config = dict(
    num_attention_heads=12,
    intermediate_size=768,
    bias='none',
    extras=['capped logits'],
    learning_rate=0.00439,
    warmup_steps=67,
    final_lr_fraction=0.0,
    batch_tokens=65536,
)
Each number is 500 + 40 x the weight over its row's rms, rounded and kept within 0 to 999. Layers, rows and columns count from 0. Numbers have three digits each. The size before them is the row's rms in percent of the matrix's.

# down: layer 2 MLP down (transposed), 768x384, rms 0.145, rows 498-519, columns 288-383
# gate: layer 2 MLP gate, 768x384, rms 0.157, rows 499-519, columns 288-383
# up: layer 2 MLP up, 768x384, rms 0.158, rows 499-519, columns 288-383
down498 100:503516464449465537476462531516465437453409479458477500449512538414458569424459531498521442498539510462498534473565459530496510502634535488461571545515496556543567560507425455540478503503504510508552468569499486489497453572478509444521472419483458552454494484498520466516484443493499490453
gate499 096:522479567465453560517490470537504498524493527517485440502521538552567381430520498487563521573481448497483539543533520516569484457443528473477531525450512486556451585504545522504543507519489561487466453482530518550505458507526544500487537529517529527406512482550457440519483517525462457502
up499 095:445528507532584478483458494547524531519457474414479539498510482446501510530430561475567485447539489525496467448435432567461527578536470479497523485540523621460483444499471502541510469555481503430522516538435531418451570474521427472516523523412538469527508487474474534509541529498503508438
down499 097:481466519530474559476509518482412469424509521491555471554507494524629534489483526505492502527491524520460474552467502543538563443478571503443480477497492516432441488466409474478511449505532488551509445496486566621498517483461490516537432506533476538437506492544426544561461496518520511469
gate500 098:508448575453500521491492427509410465511521486553487555468504487472583541515461516553464502517495515509523536434550509501530539441545543459475458480556556486458472488453490555478493457517445499434529505408503498455476520511455492492473606555549414470514527514509550518483497456506445536452
up500 097:408504446500479522516483550434494524497483569484505534565532483466451494479503529495551479502527529541502478566532532450460453506441497504489476475468451562546440542491492449484574531470545521516523552544465481486439477501431510492447511530559551490510516445479540501484404465528564498490
down500 097:477429473618473481492415460487537557477510518518480487475520451463472509388526563461533526545529521503508473514534459535427414481550460484452461463487537513488574491465446577481499506501447516466492543532500536480569529514510577530509455526568488492532495482528508539456495471512512494505
gate501 092:508558488492433527516483452461498555524528503523450497591622481496464485420547547467498583420539491541445499532531500484469484465454466463440514470411465557524452542425479516524475521486582449492459492506470568462503539495509489492481508504469515432509482497548480524513488450516478503470
up501 097:534535515504399589512436497467484532533528513486553467491503454502540438534501515503496540475491550512480443509551529476488434498492489448566474509544433434548504426550557530485411502574545465543520450519511504499470484495467593477484496423528531497465478469522437521533495419527489505460
down501 102:544433535531504556509478513517493447467478452487549474408508454480496512487503481469548551453571505462498554481522546460452470524438476459531464405429512551510534549549559432472432464433524489438419515531499514488544515466509414496518520443489448600531501425492525480576499558520510457529
gate502 089:526520520478486528525531422498438521483489529447529491532549562464498531478576534479498497555538458450425554409486533431489478518533451421493544526460490537512517618506503498527483505485509546486481488528482427508516529507514543492518471484432448527394517552496532410495462473501505508487
up502 090:521531537431541522497496549512525507457522436534467494564488549571511463511480485549482535524446504494489510432512445552520549491492456489573439540493540507452521539460504529518480510509528469485529497477503516412544511408551584565485545468388533522589509509516520581529550555494500511476
down502 097:508521512502519513508474493466599528460521523474449443575557487473482524543465494588516523494471448451470580477472500484539500500520482473503451536490510463560550505545514492532434470506517472527470512531494473558490488499475554526547540462464506468464487575495499485476472510494526492470
gate503 103:536448469510587552538542482563507492531518475411489473507519498532519465467503557542499487471440466512459444471510570540497463495515494500483535471438525438464485517554518468511431522619539468522474435482569505519492481561492436521532575541531554492511530515459497487460451582544482442436
up503 102:517490417510466469522492483491477466537523559482496409515532534457491495501482509478520451488487479525516501604477520500600492495509444490538540601494504519496513507507516479467395530590438549423446518497472409554465504526445484545529573505490507449521567485501491501520444528427505445468
down503 106:540551511534534447502578491437454478490536440519519508496533588440516517542536573602390498519524534499480503568425522450465569538555533538522494568508428519554468513522452587467466523519440506552496513478559520458527524427501538502452533543511501469475501450513459480601466433476533499540
gate504 097:426401432500531547519499462537520551456513525460519482543470450506436511491577532494448490453477547571524522509551521478545499530578487494521442575448442494491535544569522550536542485410498487405506456482541473489526541447457484521438454464492460570588430510539564496520537496489493485456
up504 099:486462484526524573454460484478467528517503550512544482554554622541375573444511449490526529531457475499495566509555496525550504478558414558580509553490397513513476535509524562495536493407471518514441442562475494463461564519431506488537509451529473525545483498427506460531572487499511435425
down504 093:460471516487526463498539450597439536422500432453534487553493450438450511470464507547583488581506499467524508489491449497508485587463485539523498565488536486488497415587499572513469491462480501488510557508511472519498448473480563480449495489461478463537432503520488489429576554505533476492
gate505 100:488488555547554513498523599516529435498552396507465525528557427529503454536471533428504493472451520587493480542566508548530478508534509559533499572518512493509420508500538465536481490549449459513525499518511515502506526435540505478519507425506544456522501479399505505512485578555482476487
up505 108:483574503509512474485477535455460431471534465516486500504516475526462502495458522479472487578481477615540443496499479515508504600549445495489449539518469529541512516441494483494472516543441453470503485545506458504531499537543514514463479463407551521492541467568467488523547544474544511469
down505 100:528546452495438453612436505451399579530512486529493511526488478508511522500501457464557480461515563486481553467565503528519487428558497501500477391549501494457557515524515400503497407500541552543481464478507519523530464515503451496510528497540517444526442508472517533435584530513422490526
gate506 092:456498426476518589423497446529523472533529537432485504512530547508525501522453455509568460495491487513544468480493578514573495502485542520533511515520546434523476523440472552479467468443476548453514514465474439394473471469463486566481546484602501545436514541493472443469511524474535507493
up506 094:594510447451496464538546522481533453529505543551496514482496498468591491467484535483517507546458551561542498426488494513457484532441490516533504546492585490505564541473526473477569569505448520526532507471514477504469493509462554452543583466482457506428513488452502487464554483489552494490
down506 098:520524503554475487430490502514542466457509549547518536481565398497563513491512479595503497495475490388550498493504489569505438502453524526553543506397502493517557522525530424544426505502459566421503519475516505468540447503565543510445510439531476442542425468508503517480509485515490478565
gate507 091:492503525463491461509465445504523528488549545461506482471430485503450505542445483511554457514504479524499509495505557422469421532524520458450527488498500506539586423443583471510551520456508540438498494441463527487507544495528532506507446555486480529550498474530448447453482463527505549532
up507 100:497459539465480508474503498518598516557517513456578543474515427509524499479526514496438485524504461487476506458457420569567542468408472456552443573514490579499506479599415560536546518561521485563506535546478490509469500584539473406471482501517489495513540562446494505499555462469483420516
down507 100:489499474429436518441522584453506428449513422495524466475514447500484571576500541576560504507475477451499507476534484449533522472478502529517530519417458462468455513554424490539577510489460521517432531494429529473480480496494461454509536403510494519510494475542491505473466482464486565522
gate508 104:558520520526490492531529451462535504519438484515522548620536389469496561505498414475482491477538470478467561493565482513508505481450507456426479470469525516486488426513528456517530466517519499566537457396484458490461520544528502496457498509496466478470405490529457591492468455429486556428
up508 102:500538516482588481512549541483522513492494388538484534536444499493517503510515482413401512526441473486489554526504466561462533474512532477475523491533493473484467508511480508543450509454479485514475521491591484511456483490515446543516460527503474533439549541528510500506491483462454486490
down508 094:458555534437448496524442453530526513526458452478508530500521539488461475474555479482502515552502524418501509577438419516491453560489485516461504559557454469499558560477532439455560502525481479481604519495451445518503518463483460610484612488519544492527502490499575551484416490467469523559
gate509 097:471473516523527495402510434505530484566453430523546451510539503523456517471485480472488514442471495518490517474520560487442466503506518593562514513554480465547428470479513533486487526529534526527456462467483435511501431471477500503392536503544517514540507472494532499527589419519488434444
up509 102:472536542540489504568477524534514507452522486483586484460479455551464477562490444468536495561507485494571545509546515582529506549474443497531513529556462457446494546529501483537513510494510561591449470469556558462483471542500554480545500443514474521404487546509535542507468520581572407544
down509 101:492488465495467418472518504500488488524480535488541552510486550522544479477459531453536485448454524462546543499522567462443494541503498559489497540498506511436537462476495517539440418489435489522482516517524440572434525479502500535506565515526486557451517553517456501457514540444521505509
gate510 105:454509473500472440452528516427499530507549517449520531500394543546520548582484480491535463536470419466471505445465605449464467548493545513505446502421550494508515508535578512507466504533494549521489489519491514484497616519466536489470436494459517470626495516531435496528442553553539516479
up510 106:488478539437503574544501488499546487456482495520541519490473474516487528482513518534520421476468456530577537528493532455510498487559498568504507443466495499398518505488509442502575526412565515488532504521464497520479513562541521532491565495557468488457544532491542448471514501450473482451
down510 102:478478546444495467493538481452494519484434498495482565511448484506460499585426554539523455543436495478415470483540474411576526457602510567461450419448515514516585459500479527476461522517512443483481440548522549520462515477468592508525517470495523434506468532525446501530548516540539559498
gate511 086:523574572442531473520464457533498478539484474519536491453453494552510479523512500421502442424494517525464483470507485466502464552573543483450533483557511488480515528479525568538549502570498520484490515523462468548465470537513474526514498471496493538476509478506465505477541421520457569531
up511 086:498488529497393518547431501520432502447539501480465464565529466439496457494456430438538505469496439431481458486499461516519530532516531493458544480503582451442462437469525509498503435458565597495516485574466551481449536498492535530463468454505469522468478492534506518467405515494549456533
down511 094:461480519465501524533519509530541494528534542456449469565471451434432456486468451486434442410472475564487509525550523454592590466471491451484500514498454417463533478465502476494543498505579499518466522522468459502447545472475517445542512553557486506450539459500491471564465419413527435551
gate512 098:537446433536500527471433473448527479541492534492519522503509519523517498523506535477493549511478493512536446469508426473478570456512546450525506466582474487505511455543550489497509486523555500500495442477492497514416424429438533469514540556498482439557455476491493525590560554528483455484
up512 102:465416511565490537499483566484461465444453505522567534540460483496536489630497530535453518482472458514508505452517485481527516477545469489520526453569520467436522496418527533508527531512500511517455437430436490512423531460513498410552572528557378485483458479458508533523549543524497480480
down512 103:502402525465546540517547506501542562571525509527540542431479458544633484548464494437540499502451529503430422442454504577552540496549582495487484508467557441482505493349579515524475519541533467492484477505471440501557502477577527463575483522518534465546464539506553502456460498560521486486
gate513 093:501514509473451436486532474472461535511501435553479535485518469452516515455421525540510463487471442520489512531448531499560531441558529483460520445440481485525493568535476544429492465525513526517432507515472494473464460535539452517529515519577512523479449472437538463504550452476500494478
up513 097:506460509546513474516530422509453497602464436488467486553531488517543485567413472568438477548504436541509476513491503502487473416488523506460515447532502431556506503546463532517521508479546491573464516528418533554482528522521462447541486507551501482470516449511548547492552456448477512514
down513 098:458501484486551516497446460572514503397434546544451418518569520519467449535546474502445421434509526484559498421536504555456527462456449487494482518484530486487549498542569469530504463541583482446482472460535571555501578471501520462461507443445449449601516461462553516459563470538569449543
gate514 096:451497519561510537451580583554493479539429508537526578492547453493562505467451454514458482528432557525459532540465504491461463591537524508606516469550508500545521524476484554513537430458488403513520471512414475505499533563498492420559534524459457485498558500440498465467501480523517501456
up514 096:428523507447463518476495448479452468517501496551438496458491471534488551515542481457442466480484462505493468438525588522514513546493450527513465522498519528464524502588556412494442563538576566491461463512507451545480497528529512538475494524517550522460549586523509536495524489484539424556
down514 104:481501515574450489453434526531501457459561443549554556493453526458568462447490515472533556462509404497495472465512464478485531525510555527491550454459533461452527478565553473472450435505477495570504451456512521490486461460483449463461534531506601497525526495515510460522477460497534459618
gate515 096:459463507477517518511529520427416540518437479483552492478503484435539599547525435487571563501462486490504521504524553553478557521468503538504519466472500488551516601459544473477488558520489529521482512490472520505474445470477530494504504528475475557459471477563468519549540516487513538416
up515 096:494526448520480484484500514533526452544453517566529480515505519491554415560457466559511467547600517535499499541501474484467610506527437500476534519495505423481502546545524536421479497542399505520451502474524476410493440556545526556554462568490509547492531482542491529456523425503522456554
down515 098:579447543475488490502485497394473500497466525512602518476451534569543483511505436584531438612531561487497532472476519487452545536547436535500416516450452481491561496404502533411508543429469475568570522409533528537513468460487484543503421549447511455486556453566476541519495468572491475458
gate516 099:428516470480520473503597462441496465519548547456494465506492545478480510453502505518457404510460513526504471548506443517504504486521525451600477524461521518528482540539492545484521490419443488534481416468478420489567487472491516469501454456520532446454575539446517505474583452505547548527
up516 098:474511497484492527427498500533540476459441473517549552511533513459584463545515550458564572456476520444523501523494543438509507515463499490588481476463524514578518542512506560541476453499523508447521445452544516496399481463456503572559555466563513558446502482549510436566434497533473509475
down516 099:518433504511510468441500509458493523517446524489524510472497492494440583459516557502464517464517376536509455572513477433507549575508569495565528466521511547526483540475538504448447436516538533505513471456493535530437494485497501466498480504537468474485508456505455547543474453450563522502
gate517 103:517496469551527488491519505520442548471524531459460542498481527447479489496611492515527533516460424505491561521483468493373505540504511499509488509563530481461511524525498548523448599562493538456526461509498467459506529519542453376494472504540472527453444539507512530530499550500478495509
up517 101:525474534538500515511552484514459544443448543451469529476546495438554538498531459561488505496611495506422494442540549430494452548483500515528471543512558497533607535518476522515474519579505501496467471526562460527530519465444546460497510533477503508494437480526495528559553522611479475507
down517 100:511503465454482516527461541553455490516489542446489478542520541526517555516502498484522501503508547554504498480390528455447465497447432501551463468435509528549478548565529499487482459492436512517542417501585482560492483480550433523503427454477447605514448540489500439523508474536419466527
gate518 101:457506520502510561483524507544542492505562497458530497503538448480547462461520379491521552511497519523489463494444573488488545509568558491470543433494495497506468573512486439490486551498559554621449499492528459455478500429553506466558505615472469528469534534539460463482474495506498441512
up518 098:510512472497549522539478494576479497481494560595528550510473547507552496484498522497553506546514493460530437454421489499498515504478575528580555484588514453455569449478570536468505461513543526494518508522486495480488459480456495499518475493529487556529496518501480582486479548465533502472
down518 099:497502545566443535459504493471487541419480550564495474496437534485493433570494481558453488525502518475516504495445554458392510499493434479485556482574482489534481484584491445479440544451501514630525458479581427474504436510551539483488467467510475487461482502508529455485427577509475516508
gate519 093:573563564470539489552524514487517403481509558496502524467509478572472516536588493465489466521501515475453427513534486572469526464470513513460417537415467499501471543548528562505514493474514471484618532473516535592473522483449465562539476534517494517515411458501480537539468475548517523414
up519 095:479496447561530548463524490466463527471506498482503552557540545566521499448458534550479530537529482500571529444500527516531523518529461398473513518522480511542494535453541493504562576489505591526530447473458511489523447456586535408527537450500574451493575509501489573497507561456466510539
down519 098:514521463489489549459480540567491503478492576463490527530496440544475469475548468575534497480472588487462456445477429517481508523527414472501434485520491441434562540499559594499587538497502506541600532419478482491595505533517534514443499518479537573621490520500518543531443490484453439459